{"hidden_size": 96, "head_dim": 32, "intermediate_size": 384, "hidden_act": "gelu", "norm_eps": 1e-05, "positions": "learned", "parallel_block": false, "init": "uniform", "init_std_o": 0.0825, "init_std_up": 0.0951, "decay_shape": "linear"}
Each number is 500 + 50 x the weight over its row's rms, rounded and kept within 0 to 999. Layers, rows and columns count from 0. Numbers have three digits each. The size before them is the row's rms in percent of the matrix's.

# layer 7 attention output (transposed), 192x96, rms 0.0821, rows 57-95, columns 0-95
094:522412639489568458462463579520518490527499450541533515521554590461559446453469524451502491495496554457524487471500559560595399523436528400499507530517508503526524523468502561446538500516541494475565448503441497419475447536487396548475544531491491469557490502537467450462512622394508348447
106:437469523484505590490465516469466556515508482523500568473480511478497473559528503490471448461434447493538439437513567481428535368373400488430630546465505511567498432481473508523499545569409504547534461623447553500459449515543575507502434438497487507591534538530405520489500476523477429570
102:496428439425469560499491512549489521483423556539410477530436554524495492428433628449493440529497529558507485488599589506488519456498463507482430536492452434582499518448572467526553508479551514477499459530543508519599615439478460520522448442449421505484398537552477459514448405512419443429
086:496426437497511508480462566469557501376452555547491529533528449554538635536498481503473391500558425515518482421462457473436457593532489516553455506502530455535478485492443418557523564494463468532528487466551464505535503464442417534526511480551565486436510447432396504599460556458566557615
102:429510593529535509481413467500518460574611533552530598559564510534430505477474445460515469512554434518541423585596520498540533578513475616412474551481507467451508493534466584491611496488468535425544615545580517452452493485472582477500580480490461517542424458462507478464473487528511516513
102:507547486523548471494476474488419536504498546494529447545569590521462516533479580545518616472453534455451515472488538506496500540455516443541520465492626480500607426474528501457458528442422512532437486563507414517546463519499519455499487504496489416352475536469499612420464458500520356597
108:485522470495461543535517503503498593486431578520614534508519410592622458503604517495559549482472471516501447514572441424519594594427395540581468403484412490446565528421493469495520488466506414528528477525559442478443549489553566450477478485446493476440514458528501527432508497503530513483
142:438504538525586444483417474493477562550467422526409511453508536499540528452500534562422504546406449443526493625532545522456396574379428570473535522527472547461495522454488480436479493569540416479486540573510446555511446505457444486430448530527404538473542511461532530427482472531460421463
144:546509521470577510538477447481534419439545492420469588425478518543580510475498606491494485549530463449543573547576564498560553471521570552498565459461611478392498458429520485488590511468508375503532531552496483478570464480539498501554529425483537420567489405549471478529543422501500481574
155:458553595480470505478427477411460490434514581495507467539575585576483528444481487496429514565465470505499570470474408573468466588510508458515454538485494511487490551563551533496512562471570596462434531545502521500568499515583529457491497448462491368475483566406590444556503428459535604540
146:494598486423478526473458598535410503478517509494550487585503380473476539514514522490526569504395527400472602515417504468537522511433522478549547546457430404440504532492545455466539447482445528491528596527539545473406483503440574523410522556476565529559522503572501591477502496452577487504
158:471554398448498542478531475501565449544471502528476454449478490497513527592435459519511417520516513547542375517500509510544496529427488568495470640496501521403412548477463521464493525513537506526536513454519511552550558490466576515497481499397452540616514457321551528418514526475542526558
151:484509436483443501458451461476575503552484479452412477552487446546500514535532503544539409560476500580452524486555503547461447480424562510448485555504505450506531535498563500463499557482520476446520556433496471514472492545500497540577495578494497474335444347597446443431500497349540472538
146:508432521463479545423466550440532551503604524475381560422514579521468453509461470493490400477535473424526396608497492515489434585537528502499477587423476511533501483439492438546562563469504441523482546490498546492476509524434534515484406575573567539513381545489453445572500513452545450513
145:464544514560577479521565539522525525489456589506564550406483445438461472474537465505526533569497475349486543482487368484439460542472493635497477552474495566500486566504503565449591487529509586472518436524470505517472595499536461521529523456434472463448543453557421522507534501581578443561
143:456514474514530511499532612561427411513432544505616502494537620490500482481488487454420502490485565532493533553549512447514494537509498508483521406393551550524540495543502507487493466506598448416540462546435470476531426516476429526605445539422515475467495562474516597462462579379548436520
151:464489524423517548557561526507558567404575573518459482581469438545404459513464442495465479488476477519603542556566508420504551425477585537450495429518501481525520446553555431553535472491531498639557558563441521493426462467501408521555486512564425478501490492388493473452477511528516465437
148:410516445480499398475471509524509587538440552392469549486448474470517484423611378513396493457521601528518529466432554422450526552518493505506512595535502483475428523518509447512514489446407495486520496509506502489554479565493528515522531520579568503438601465476602583576519454525446478474
140:431475429488538456456575536493514644488599510539510478523514441533569571530491535593468515467547528506453543499523392543458410598581479548527564472511487490398504486487501548456437565508458488486485502512500483493424431455541484393576483459425578485554457467497439480441501555551437518432
154:509572600443563481463543514526518519522427497538473450409492471467481497624593544537562503543385446520544487523508436446531507509470508489521482409514532616446561479569544529535488472403472459657482536482462439459457548463476484480519432504490520487492542537553599476507487433572572512487
145:454565485499529416533505476382462522463521455549436512507486579528464483451507456487577513573482480586501560401530609499455534527539429588503658451460502461472454446461432469593470588502439440479536486559474491545387463540515485508495526545462473562472482486475480441475510496548503480599
157:478463452497562536603489570522530463509526535536380475440486564425493579468432494565576469536515508473384513483438500560513501519419498339530453526515634549570485453550526533470451559522544459499548475546557496503480454459569502507440481538452523523486505454517571471526601536575508492541
147:578585490494399464549511478528556491436492516446478461439481505451499563520469427630459495512441567607525490525546485485458405478522419434601484447511501509484506520451579384518457483476550448445506516512453455425514601474516462443456505514510591493572504596510467479515486496462563582443
149:540543443638414500479553470422459460525491538491447531462495504490521513469452477482508463512529542520459515556448399536483483482454461405415506425585455443468443556547456529514530551501592426630426478508495596536476454521494430544556486485534501499583562490598492468536431456523539416533
149:531548473570486585505504506455547493542510504492489518465471476499421473493431540583547481525449503369562570419504565520409453432570452469433543514451516425424580516461451582465492528464493478483556503543488488541577490505458593458501380509477580464478562501466587528494476574549525561394
144:517583460464477526491450380576457531521605578497456504550478556513562448581538475402484510564514528465465478457547488465545467512466486522506528614472502504521506559462531650475506473423564515520483476472398462421500450542647457496491524555540479509598537512518474501435515512576494490453
139:435604480494573537423467530634499464590562531586491491447534564425498550443568454541543472479430467461478465484515553531547428404483517477580490508532474434553544467483408457487534521477448472573479417508491481500439550609454474490529458450511481440466511558507474464434470526514441554607
155:544466410467581538376489441426506465479508517394574517541491508433606521501496473472462471584537490518526502518476511513500534499438484527512498585421579522517542569596523484492414519527401549512519391557563488506458490485441472514576517584525518536535581540505444450571425518553495565432
150:578462447484569551498468500485482604467499574498522488449459450568574467623470503440501589429451501535587448432543483501468477451532527386493589464543563499486513417546486487542516537525573576441444506457525479557414467551470415487492514483447438548452553508455456502551538552464615502518
143:427504564470498511505541560453547535501464409493542504473497473498469498501448525567443511453426480560555485504490471546567500460486451504522540572531489536480560494353538584509616575494465529488480432529585513383442455498538386633539583489435549498496544549514567443465547456491479459454
138:421577474483515593513533517527531435522487406454514415394526515565446548460516483405457546532447472476507545480579462462504449506476535562525499439558596535442540529634471466545588505510525458508594480379561503434485456546539523506467504538558522614526478451491423489496478474549474474470
149:436522568523494502456499501508437558357551376547547471467438587439454502546554548447487442462536482478460512450441537489479492412457514515485587505561560560529434588476545499501447482530518471546384596490552468473546499554446470551543446538511571512453522395479519499450572556517542546469
146:446456550443566477529486602483414446469415561479547605479439470497495446561434406468518564607494541543487529519637507532511523494484491513630428553528480464508438520466447579530483531502510487615463528458502532534555480447492479395466515481577531534440468474527507458482474568530518505446
147:516574529477574475493481520545500472403410531424511596509501412534469598457448530477499507432489457577520415414446477518517414516466555517564548440509496552509545539442456534592536547436479460499448644480503547611584527526456460521537527540534460520500524491574526526442479450460435458489
149:543460514479579482430481568519432557478535573504517553435639483482482518524430503575469564479568500501521519496502629549483505476533386585436369466548511525422555533569523515525608533511489486483477484516439525503502420473450543502447530579564545474560476452416478457529556512449491537520
153:573488429477568518495414517608510545509393497606439538529462526571501442486478510451360380531468522552426566480507388505447491505569438563546517491493505466516429537483509463515534493544491504505579554512578526575447527531490494498552461473560464477595504559520478485567548495520489590467
145:498523591380476552567507515504500483508515521551554448430428506513613504489425417531569549470536585523451564537379470554467513542455511504389511541460461482519496453528562494401516481461478488503517448455512452589532540581498378596473478507516533533518501534509472423391470474508502524463
156:449424509516500476519522458534468480463453461499418403508527444478468514497467487354561472517405500475419523503543520574539466577530458512575541561448436549463528491490434471537524569550542539469438455490444486466538521491472565612534428503556546472475614448471481495550485575434385582460
142:525530475541523543601450540522577427501583479524505534482522498518606472502447412509428426537511517447564419479484446494463561463498434456490526438455325601558461513501520552489459464542467495452461454462404502513445494502570651485481532540522529545461596500532534485457522518487481497515
# layer 7 attention value, 192x96, rms 0.0665, rows 58-95, columns 0-95
105:454560543609581565459534416471433477577503461478509498514559434540423551452532537407420536476467538553443598478459519482503529444418438473473526477457511531451455496510548514577476545484479513526548513480426498471520514457562439374450481522521470508659539480573496557502515545514518508598
105:419529568566518548461576469513526467452462496587521486475496476412466468515468595538456453467467505506525534503433576512576514458485473466533435495519559534541476505441586516541580554530476574515421547449570401470487592459388582555478518528560537487480493475478471552560388499461585453414
090:446553544603480490551503562570429465444611474476523487577560570524522475547455455546532425547464396448520472474517512459427435553498500565516403516537466451451526541481528431480505501552536574452507529503528514456455472491490422472459501479444592595602384482480467436481438539450465518561
093:502503494532579513550452531495552572427469579522469548482565516596547479462533533420461498509479476585517535539530441549544443499625538528402448498515414513407522444564565459449516505420461521506538619531494478601546492484523521514496437459570462515456359502530512535551452498524484419506
101:467507453565507428540442546488488416466484528524611433588520542560424635502500472550480526507514575556473542459535555585508579569442454508449442474437491506435460500455537553504392574506440524510424487602509462422566544566499491479501456463480540486428545486525558500543520405500502550496
106:550493532512469599520475485574562556537491532464480523468525488558521511466446512579439480487485406416521417450505490563545513540437548569595458489491505453550472496471640505595388567456522474549423447589535503406494479472498513461519423458531472579441514455522421506417467484488539513431
140:582469497510455532457526439576507499576479522520536439472466518488474538444555456444524411437566494513496486535602488575506560422443564478416483441475537461438435417568562453468517515561563528554491532467456547581557593450528599541414485468530491529391445467525504573453472437454541455503
150:508544475501457498579427441533464457412419577454461466565531397502497468477443483414455445495483519490547528518530472561415480524597478431519397501400514590442503467602497493506431476542487551574397506509536566553574530521438515438509526511513474607552535546520444508554519541547546487501
153:356493547574450472602517488472531506462437415453499531533526478559466477535499490506476575489531548464502599455552474520458571500487553511471551539559481525455571539578455522437539545508497529455524576477478424455482517469533518578524463487537536525386617546502425525511518373385500458463
149:547492548613501466514486646460511547530623471445488557495460498511409607537462590484485454513507498482510507531560520441535509501533421423494462557503455402431470406507474610501517467471494509552506516508514533471510511472503458497535403396564478485478555554508497477421550545479545614517
155:592503454504388615520496544495497462484549507458413562489501517551523506500539477429557543337465439548479504504441513465554509422445463461450515419579482467491433533544605456489485517506545423439494550560477552572484471536473567560505523629510478522555477557505470480461500474492538576548
146:486515457566576520501496527541523509525457466362456508480531449506493470511440556611604480448511543463458496492489581484456532481530524433488441566458515450403504570523458457557508505416558549392576439460541554420605459568397559529467515554451548515487442468513558419496468467475500486479
150:527510543468469525491485562575545513520504455466577583526481484533486472548508464474411493463585464487524473426498569509584434512509448459435477544553396484471528498542376476554505515599544551465490506428450556566496451491402590488526538483437555546519421494523577628455474516552503415570
154:506469481540544523560483497486472360555478547480560504388520541562494474513526459430538464510575426498562543466541478488459541496497529552597465443507516551583527393599517547513406496442528569475515469453427545435439599379477516496516494542500537538498510559490549405455544464541428525507
148:537523429508497485486643525462532485554493571462550466568440481498431421569471442506516476535462457518481461488444468557602550545415394522480461496374552570484524527519459504506415475568526521423460461527388535445442500600504522546543483477517457556510486562437496439580492453475471490444
149:494576499457554560490493499486466557405521578469425490536579543488532587466513451545403434521423486502398397446463518554529528505519524461597502517506528539468603494495521496500560490555503527496564511478395512465489537548518418483371493554432443489534429590498491530517574499414566475465
155:567435464508521450497458507503465490459519469569450487432508545525462567532526453454560512582513475560504437515481493500551449522426464528512561500492536532496486582463484449525477578482552466547426504383577565485586530409449546501439421493474583589476665602414487505456465518480496438475
140:467376513488446486453451525542555492523462469461481466610493560499605498447572466526473533610473502447540540500441596554536564433549482478472418519562584558524459403531534563534455576447530499444525496491579540603493513541499492550519478428456507444583541522505518486500562500412425527497
149:524529369495494525439514428450557503406527484559450491520507562596506528455530529593483499433542442584485496504616527501487581509530547470525480538485508599487434484614456521503443510481511467531439473467448577428425473466546446454593459524449475460413480468600449477475514423459479534508
144:516559471474545470567401506446435543512414480477534380441630502470512502433522437498464495537422547535528577457530525510554588504402410560500525529520474468449490425430481458536478465545504422532572579563517594501568512512567557533435437426485491473521500503540447494513468520540441473559
148:458523516589442526506425585547470388505482527529532473485473528446538418501473456500524532527447496530469514563489532528511567485405590574452595578453466469436463451473427591531497409475525511550466494456515489491526493453464459359560546551425480483584492459505513555568543408479574448477
150:484417551423452378445457476471473552431478483510474506502500566479435482532479570528504461607475462453507482521552433576512485527480500503425504547509540484576472526513415416551576512523518474462471497491463500504453468531444481572553588553513464512518506538646427583405511494399445602469
140:508454503448380485511584496487520461601481493551418472571542490511529516511518458497413552663455458530429593499532494568412469481520394464561579550525504451534510475482521495513537445495532555506620422453469546434440468445479556414504524460507542570484490469476559483496508479520545478563
153:428458527494457520491509459494481446483571484537537538553455558410505486501518469484529530445505525566470493495515534532480649435510403514506417512544522393457508458599421494571538575433486475567478496529514434499534550501405523469389447587469432540435510555524480512528495595585427476561
152:540452505421473582563434431505574585523446461534474550509469513663453485517513481460457515485481572488473472488493541487501456378471419471578580516408540604460525441468479429591532453420474525465493515563531481485500583518563497529584505558551502442500499539529573486413521500518532518496
148:425457465538519517485602468501497442555561502500548473493545512570538548504548407470484426464528540595486530490498583614519439437480538482511469540373466457543470543409446494453579468448448506547447546534478521498471432558503477502557408552491482503604528540605518588437493500526407492483
149:437421377529512555466506463547488606487443362557464453479528524527560413468527486494545469481442416479484460558570535534470490525474478477497448540519455459495504530466479444503520442547584413515490522433512372476538521526544456441491457556592573498546522596433576449493483512564478561486
148:440516549489528561543473484503447541559589550473589422496484517539511435456532566620498514479463491521475563577525468522464483527396420450528510470497473517546608592491568531532516485460582499366391495515502499519508544547513542437442463467455456389503472484555509504487513498392536546569
143:530401483506542479563515565403603570534544474545544537570576529538504427451463583517563428523478455428486487429486490584538508486438536428486448448480554522494493455534427511444529577446396401484535502403512512511515612501526507405548461518468467567520453463451456494512522432532542501501
147:494585414478429405479520476459525600535461580407504456511492579600545522482519537442529449434442509546613461500521465456467481584558520572525518481498525527549413468525470501490498390406545524454499519466424487461582427533499476421402527529473420538513537522477481546435456515516550473502
159:513490444462436534441481499411472482538535424535513472585471418465426559436506436553585525506541576475490545534550512548527456509522554559477544435425510424456532413553486376508506533500545554436503543496487523423553510483540436507538449533395471515583468471446510446536534623429494431546
146:509522500503531435527506576493578502437448435546534497518541439487482489494462447427479441525463441465498471519578469472536482446575487501590424481560502532548530489431552537520504604464571517424396500559478490475554398405536533493579538490541378413381432579446533522517502489486503440484
149:577459575385530529439503480503566565377493478541546465529466531544455512476446488521540451584562504567502512420495508531431458524528476473420463503499491484518558489484592577406440508482503514462441665468496461447496492539402529457500467454527482523450469524593541438523414526471543558551
150:466503577486523509568512540496491432486466506553459481504548592493476505562576526423533557533556501469536460515494501507557469543559504497426379394504502505465517472562474435548460362472542426442454480553490507465514493460479563439423446499546479478508481485474561679603464491433494556554
156:465532554504487573457541408534411556572558395519569485478610425447472473492507473533456468565365532485494452449549547424541469510494512560537444460540589577516432448530546551485553443518568536532508451450524461502457472504408541582510453588524531526500493484509426476463520488429543430481
148:522604490428523511517483556379511452542535498483483509516453512603519422422433476532491490562574455467472534553481516521457527431517516509506434394421483478563422548439459530540624538518591416598567549443487451458523464505452554484476560515484487434457506539504464494427518437488585532465
159:551533506468555525481482508505558457586507435509566426606519483479620500543501468466572462367474535487594405462468471476471505487519509498478457496593539449490511618501488482562518441536498570464544533468523501459452574457477473579580416472536417528492596458471442491449518583452505440534
143:495433557477548507483530422574461495520587589530474483425468474518482430479398535423508532561513491460497443444429556429463583452457513643520536444513506463459628451464519471550504556471503499519484518494433517497512428499557499420601497570543487438494535440512476574397516544499466546548
# layer 7 attention query, 192x96, rms 0.0665, rows 64-97, columns 0-95
120:424465446526522571517471501538510472453491447498475395480464477550488615566569552441548485426541619458432430437546518459445456441577519481473473540485465512499527565568543540579482558490518423467427485496569443513529509465560472469399594502521445526565558615450531494517509479524552558530
122:526507495467496421473454502541449499482531573543545530501632501458530517446573487494490517607530585591559546480549427538433540412487518453502496532522413554512483404532484536542488528373552472537515478586505499523489571390525554447502537605495492520515499553480509532521478506630482532412
121:548399555503470541510467445485484532497472541538373516507471536449488434452438555523554477551569489529501509424479543464420422478616546536484546545560553461516614522441482474447510468528568534484541504505390463495498486474453528482469568544419593507486405623473567470541500579547528468507
116:585559544491523511538569450507585480570462406484443431475487482393516509473501510455578462564528487481431368490515516478525548445593511519575444500532479565485474465493545461488531478409448558505544543503469559457485443491453495525518498530607436508512516615501520522456402432477517623436
113:464509461482478465509554507504463498560529448502432489569546396534469522579521538597410575525491468490530528523503549532444468473523487485462502405531531611477490590634473457486559465460550539428418469489463480372510374525535516520550568492555469476471468474519513436568466582584506528486
113:446573511552494503434600507556457514526523528404506491510459576562587485526508433449493543575490462428494533484640577582455490498498475483455478491531466535569466522599546525422414533436521522464591485489469493492509481528523576399387501538421443504495498524537580441471477509427527516556
113:529567537522531510563470469546502493503542459506531433439481488495574401479606450537441495470452486550572553445531537449441609548471466489455481554564440457439487547480470472493411517501477527506427353440543558489466597543505476556448500578521484360515474497423545566469528485514462446538
101:474533474531548450624480610393437521467502469506583549507399485584472509522512460488550479542558436536546530545475614528453478503451553594539389518506454499513545468515478528485558508456467442498553495494539482482504450401514464482437477420563604495496523472539540503477602409505534502571
115:493508453396535546537468510509507531524599548436483522418528524521560583453486544467511441506466559464519514584461539483552506410552509593535526511466550537488343387447526608453522497442565573494496455524546499439543501480512497527493526464542488532471493425463436548384483603443518474483
122:496474478533542449464562482505506500471550457543575385473511558437462555512487544478500505516547617595595557502573425438541507497511490518448571556575447443505439493481451451460548462552476557553435527475489481489533458584563603474489480479497608540447527506555421558412476564476513489607
111:499525501525450618588521526515527472531540586536527537505503451540540486531501617441512476565503504499557469412508500535529450530479540490504465449442519541522478463469552450441445560550485594424462452466429444596514596638538417490512477613478578559520421516447429514548536519478463482527
117:473535433485486523443424457512495430540509502520453505518465553544506508525461487513485501421498502472594544411621545504494487413487459584531459419520470516528378472520430494528526598547547509495590476481348506524462518564458522547529532493491516489408448447480453526408603525517590564466
112:467515409546623526562560448472413469485488526452514536437519461487485425502580490492509489567439538446486449477536487410419449575456497557532505530487508471487503507542491488587478446463562490566625534436457455504514493517513520494533545526463555413482566528438552539506480653437418462419
124:385494583500503468536455517470573451493455491509455532426450487526481598501510448429477607530553471454514471543485481509483458554569400519494438508450467492431493427617465530561441497472504547465542487590483482586465502494522605576484436485559547534483426533521579568500539483609459443552
112:545532458500452591515525511447494465548517569568500522518389493398437448464518536449542503474539492492481470551563462586505438404464616485592574435496510536518473497535539487513473417471454428464437511458439479457438627443427552492616548483502494517467460424537479538557533506476518467566
122:491500451587532434480444595541496549467503531528479519444475519555582492463522530501497445453427424449486585552484515399479511460543557490493472554507475499453474493465609502504451541510447447538474499434463437506477445510473530513439646536433615566536418530575527506511466478566462637442
124:527485537407451520491461518452493472489547565494472471589464597465578455511490485483496591568505480536525507531385474462560472514470430546447494638648476513552517552533501583465451449563504489522486461574477421537429436465448480565484508444501423441584571492522449539549541504452488510459
131:513381586526511616543503502554554511556559474481461532480513488508416427454462460448461402449603390522496530484555389563473505503436481537529390544508556527535468457548548479531528411491519502494535446518561460453453493482416530583448502492424516535508564484538488501496441424475432537540
115:534397519449571495526533506447505556521549594439462544476514472521483597540479487485432571577606519460437453481456477463481558478487559573419581463501447476552593470451505496548532533500428580488576527522470542385543532540456490530390545446492483456560460425496523427440523564515514453460
121:464572579470506560590395491589515523478496443545493483497494418476606415511474482496461544467438561524486458422464529512525488427528462510436534595403530443510494491440471539572492484425464526511498465547529505448587492416427562487563561544562496450486375465580530520485454517429554512520
115:534492423578403460505604485613475526466399508533416569440444468526421503484431498520531465533448439505515464472617455496643536454523464513488515493531461539499530570503510521564515550588485498518422525567590455457511455489564529538462490490524513478485430504438458571488455593532449530478
127:453511456403512526522552539493520436438407446555467426581513485453515497451436566504419506558471464387597510552572495541394474495522506522532437553546471442511597559443396503498484449499463518409533531520574533436501495551427519423535538556578504542521539534483479553478552510486426476447
110:484589486532493469530440569542495428445504443472553481555552504578529544461550465453545514441564504465504410496540586430522509436503549445409534471519611493628506575479496449535578572520538593529528456502451495384452479518495525587521406470458508507508551475465385474492527456496449508477
123:461483497502522522414483497546509496494460515453457490482579535482574509466460518416562556503415434460472462365462502527537463498603635559499490451564527535456492524501533493474531431469463471558496462446539495575495461529535473527577514523534615494631533399446460580528573477544479449424
115:481484463569493455549455492422516522503486474484552535487497435487502598531468508523466504472483492559486645530530460579509468475492593426534548455535541432439475511535513490417569477507532551446542577412501490620559426492455572548449455510535524547612472521450559438398587493429500486437
122:471507480488500521470456506434455495507565460580577520494503575516602540478449570624582428493504518465522559403516450472442447498540553458562471457502460565535473522448468436465421470436508579538521503561531522424500503456537459542473433411502475414480504483494625490507454468609430472583
115:507458481556475394645566450494500521496502514457500386478463572504504587584494481465494550473443538443499561490498447623550615490510534490437385527512474449548497488433547468476440488532506489513538499604504470456542528507444419548580472484483558514541512564556459472518476525564433579490
120:438487494457472508510446557554484440547488529417451485488470550493534574592531518534553574517478485585587540535520428505496485488581483534574499471526505468534493493458509444628499561414414397534478520539472487548420414527370548505456500523439433392516539507586524416522476527450494461518
120:466537548482522457489492523554536490510548506605450493528508518504478598587545489639626485531555420415422480524490445544443444485490527411548523534417548537524531642428484555521460475559499499472512490505512522438560509505519454474484469476469532478557490504563432501426511494355492485434
122:410465528570417482548497494463455547459510448445517580612493596563453440433582448585503562557443518531485483498523583483484518477568521611484541511507489549472440522466493509525598422517586500513501487525422406513578523523445390493497424581468514553469539517529474486439488434498486462475
114:429541523457561495463424468442447454502601494508514505490461439490511461459476496542502464434508516440616529503490443573552535519530530424533556483462462521555502491457444460591585548558449506477537602476441394488414603522583499469484524549535496449565579495463543463444500442469522549371
118:440487559435490550527479397516550508461422561476459518571503532530536596403561490519508512423592494461474590521490509500516562526535493480437544427526409508416544518487478497501540575496478421551524434409472487472508594409470472416524538581474442547504507552540474482541545465472446513634
087:528524479482471543489547492548431549536496532401536511548535588447577499372501494486398501483534540408426560433517437501539462513508471505497478414532544490472544506485479597394521525403469589489445473441607433449564479506483454469564538543487413505513563552488595468466475544458532544521
091:521394448564555582524471522464456481542554488491530465474506505526493422570535622504511479516569567567583483441535497525477572420582423537477543530565417416494438413543502512522435487503434506444401549517459398570529459492539472568383549523455488453476507518450539523550525490496528511476
# layer 7 attention key, 192x96, rms 0.0664, rows 64-97, columns 0-95
117:545502506521527562574477493451516387511534495498551457461479453438526553573478520481450479575498462485507501310491470512544414454604460521508525551473439480548487511620422472512552487516576421519438477464517461520505567577592511523441541433477473546491472497525439401461548416469524483500
131:571505493575539504415490487534521541500592485365526529487451497517556568423541412530408420564505549527566495466385426530387546500510484496474499475510484532425436592518525476540505458515488541377446540539514526489524525491459557464575505535516539505535450516474416483588532492530574569465
117:573386519622443495545484453431470450485479521472490495605587470506484557431478574518551551481528512449591438473529507490456498422442513552529483591390555462462491574448510532464541541493485531493466496533430497520498487530509640448493449519507510423553457539472471599484536593459559485488
117:488522502582458493527365476535544379551546426412432387493554503392479453455505549518579469523568530509441546482415588513579520511546425513530564534472391554539460501475562475474502509521487585440464557492537564501504479480471550421558506497447565525482500496517512558474494469520438551485
123:529465680550544525515465574520446394587479506503516450506477521572510566407424487589475427460472514554515515519494525555431484520499498471488564447595482570445442466537551530495549533518507442492449534452522545495480450489502431546510554512584487518518429612512510543437458537564456410468
114:453498586538575481466455555468500590499588604577434487481472515526529501434449545449471497555495564464424433498606518605518356499497434527483467527514511551466399563490469492534484564582433548498546509539548515558467523496560493454541480535453480539481465537444484367505467478481487432509
116:548500547539480465457488588508581578456501493509463522498484392610484432561513441476508542580486513539523532467473497517440495444561455541537526491486440493497465449533537399402463471562454534537441436404516538381585597577454548486434494582507424433559521503496475566535533537477476517444
106:521543430402528497502509452513517532471484486497582518535404416447527530465530511517564542493466513524512522514457580447449525454373495462510457556511455561581461501568595356533565433480373450472586417539492489503494485480558512516469518446506518579503462565513510538428540471425485420541
122:428493376385586506573438483528500555497507443472512556432523552444528569507462540550476466582524489521470609478492574539508517436550499533491578511452542478476524535601515493464450504601507466465519428601487487440452510473455522471537555512540550522509532492392419573489410503475469496590
121:493531472554495621572631513511575484436459419509529559467637527489536499466501539534526597599521529487526484510459426459500517407482508382462551508601597508506450418466505470554474484517510557526471519518489461506467528587489500442506552501414450493516476492479412504453512438556516492561
111:554473485465440547493435618454504519523403485500410551408522446486633537548510536467418479532533517536566392514587502532492514472486509471546523466451439529525464498455475563508544532553489491477495442440431463521566474536485475499469393471534574504432578530550465478599546551468390466549
120:518511554507560494502494485571476462476438403613474493452516559466520524562442501470503542509399438549494523497601514533486437428427477590498621533426486549453462493471472560469478588563412493404560543484479453521528536534430455486545455425479424471436518478412500516495579571541559520497
115:540486508430581394635557480511519467486474461545501632491512491479511478419509514540374524534539506472470514447610570535501483501518468518461496461512507398459375553559574474485476478462467512598418543523419541549477497506530511512531564462498517390534545495550492468561532520434510513454
126:448513526421549429505599564427588544557492462494425471473506524439522547396443488609527450457452470583500445513510476459469456554503466548473485508471444493499516526560543481575473585467540485516486445483428415532485550529554479625516412556445559592564501476547535482546544443524579528530
113:495584440496514538571475528526448606474556529448408481590525482466496565534488467479462472522489516505507478487417506513490519485413632473622487509489498466526478534547479464503433480456490469490495567431528422524516562463375530536554549441534525430416442575513433517491471487558408472621
124:491473552478544475507474493456548511556503527533573451487451396510560585567565510450525584438422498470537536499489528496494561450501415500520488535489568507469483555530510467492448400482454544496463639425469478398381464466525561466440518545432506633432435491502456525557578552463518494493
122:376521463452533528510496470473434508495566538404602497486530498580451514497520558456552473618619448430530452531510536475521461509410497467563489572502445540460504494516469412469437554504484458518515502509454498496581441456467498641521437566484448475492483484548491511600563536562561454435
124:482442488510559583513436461587582531473517466482478510579455459454448529466427501460514614527530499541470573532514472553524501634501510465547438561465485509576401498424453531484550536459474545459518487471419519475582452501587478630461534554470508437479545516436494548555512541504516562613
118:523424398585501529543500446459543542505610475451475545553564529457578452487499486569487531481539455508458461585602520442506536511499512546392481395447514497537531458580429495507460527530436490443450461529572520456400423495498563478455530517619473492518501518558502453464489501490566378477
122:468485445507552413431536552490532466517565458504449508479484473509538507476495461524440563482557509525622521441434492553560475541480501549524599606498624500551520479573574472377491548535519425588523465538552519457547508485424425486482554580563492480494411537479527488507571432483479565584
113:440566470492489586517475565480450469580399495511461460384437476540377514414428418532550508568524499566448522453522465459561522510459544434456464461560482533495538572564453547551502477398535575548450576463532494509406455555494455500408536511485495531514479479498479522485606557551485533489
124:524560431503524595450530567572572427539504504467456490582482504489560617489453493505448542606474515487511448544616517424489516540406500559475546552499490526469531572557544556432536483447514463548504519548507601512574571542494539444487476563432514500507488414510534543483453392542432464435
128:547450559502498439472479467596420521493462488509560433522438445469614531461504572375473505490584415557391561510525575480498478464524556450450548503541605519639502448587457463545463472479508516520501464503546504467577490584443528466532440514513504445501447485507441455534498462558497551449
125:473445513437452502449587554453516550449566500362573482484528515439522483483514534443609597458487418483452581396601543532492500451530442479488559478408485515429550516432532570540516502490550446486471493499482518443534520427466559537490534517561562510422501438567491533527509508508380490457
118:490532514534571500539507457490546507465512542536497539524417563479520454545454529471454541485560572575546523483444431462463490433465531459560449472497486557462494465482508509587476535625538450506430562437481558477514394480502589467516419507546507644595441461493572506399523495444386532448
123:495454555461404563423466481461475494466522570484518525432523496516473519516423582530466470475377484509521477466518479439521568496546519426423491442493543565563477545523473443523459458547468524527506485550446523462602508468453553516553436447442477469576518647378625580526470447471495519525
122:548473497518505597577507527529476577478549479525551393405433559499487531520444457537412624498543505476506467554525548513521579498548479453468428459475450637526608488497543385396513480475555501474534474417487555480531470421491521490541500516446513475518512417444475491440512576557530467485
124:480446471450475514475477446507574482524522508411443430407515516475469580573552527488504529589508479543534573523520498514481464467389522528451414506520566469493520554447515453478464530501437516622492531403507412499513471536491438484628434539563414521451463477494627478537458474468583427454
117:398579549489535493537438459519586528572511479576415516569454483432442475569585550434462489486490415515511519408522456427557574464503497477499525452539493585529519504422492512449472457492511406587504516565461476453617492489555541481485447543471544484564511510555426491445472547547525377512
120:529476548444521484499554591559419458408425483535579587538484461479496485395618603440524580518526493504484560514469474471548582519545509601568464515514443564490476564482548497525456489566495512449530472539466469512474539481435361481498453528550486458519434510500571466390440472511550515489
119:524615530478534566516550466490477468536543438450459535470486498486401503497529476452440513458413402470578490572472537574514466487532549515441580539542566500497513515485416506521553566509388522448397522520475475498487513532545548469433438431471536510461546449457669425537507496501468591451
118:511508514633512517449537467509475589499453505538514462569522469509511578498551557440528471542493444477498502564456440413522519556516439550493509464420402499429459482453404436434518542416577441500498403529520409466427573547427583526574549503508435483491490494505541433467542512407423510527
097:533501491574494536501499508498432519509508523496533452512563592548534472426485523438414565519599570488469463498518394524533491514531465486438507514481463599445452516538455528541448558531612508456546494564550536485559501491415448503572643472572457529438449510445611509419538547420426512501
095:542471496467452597527453470458433428514502446457582495464503461512541450585516484529485502585573480460562431486505445590512497412497472454487438527489468467486412503481450480463569566597416523399431544366458526445504479482548467579428532453498493496547493587508505458549562521475570586497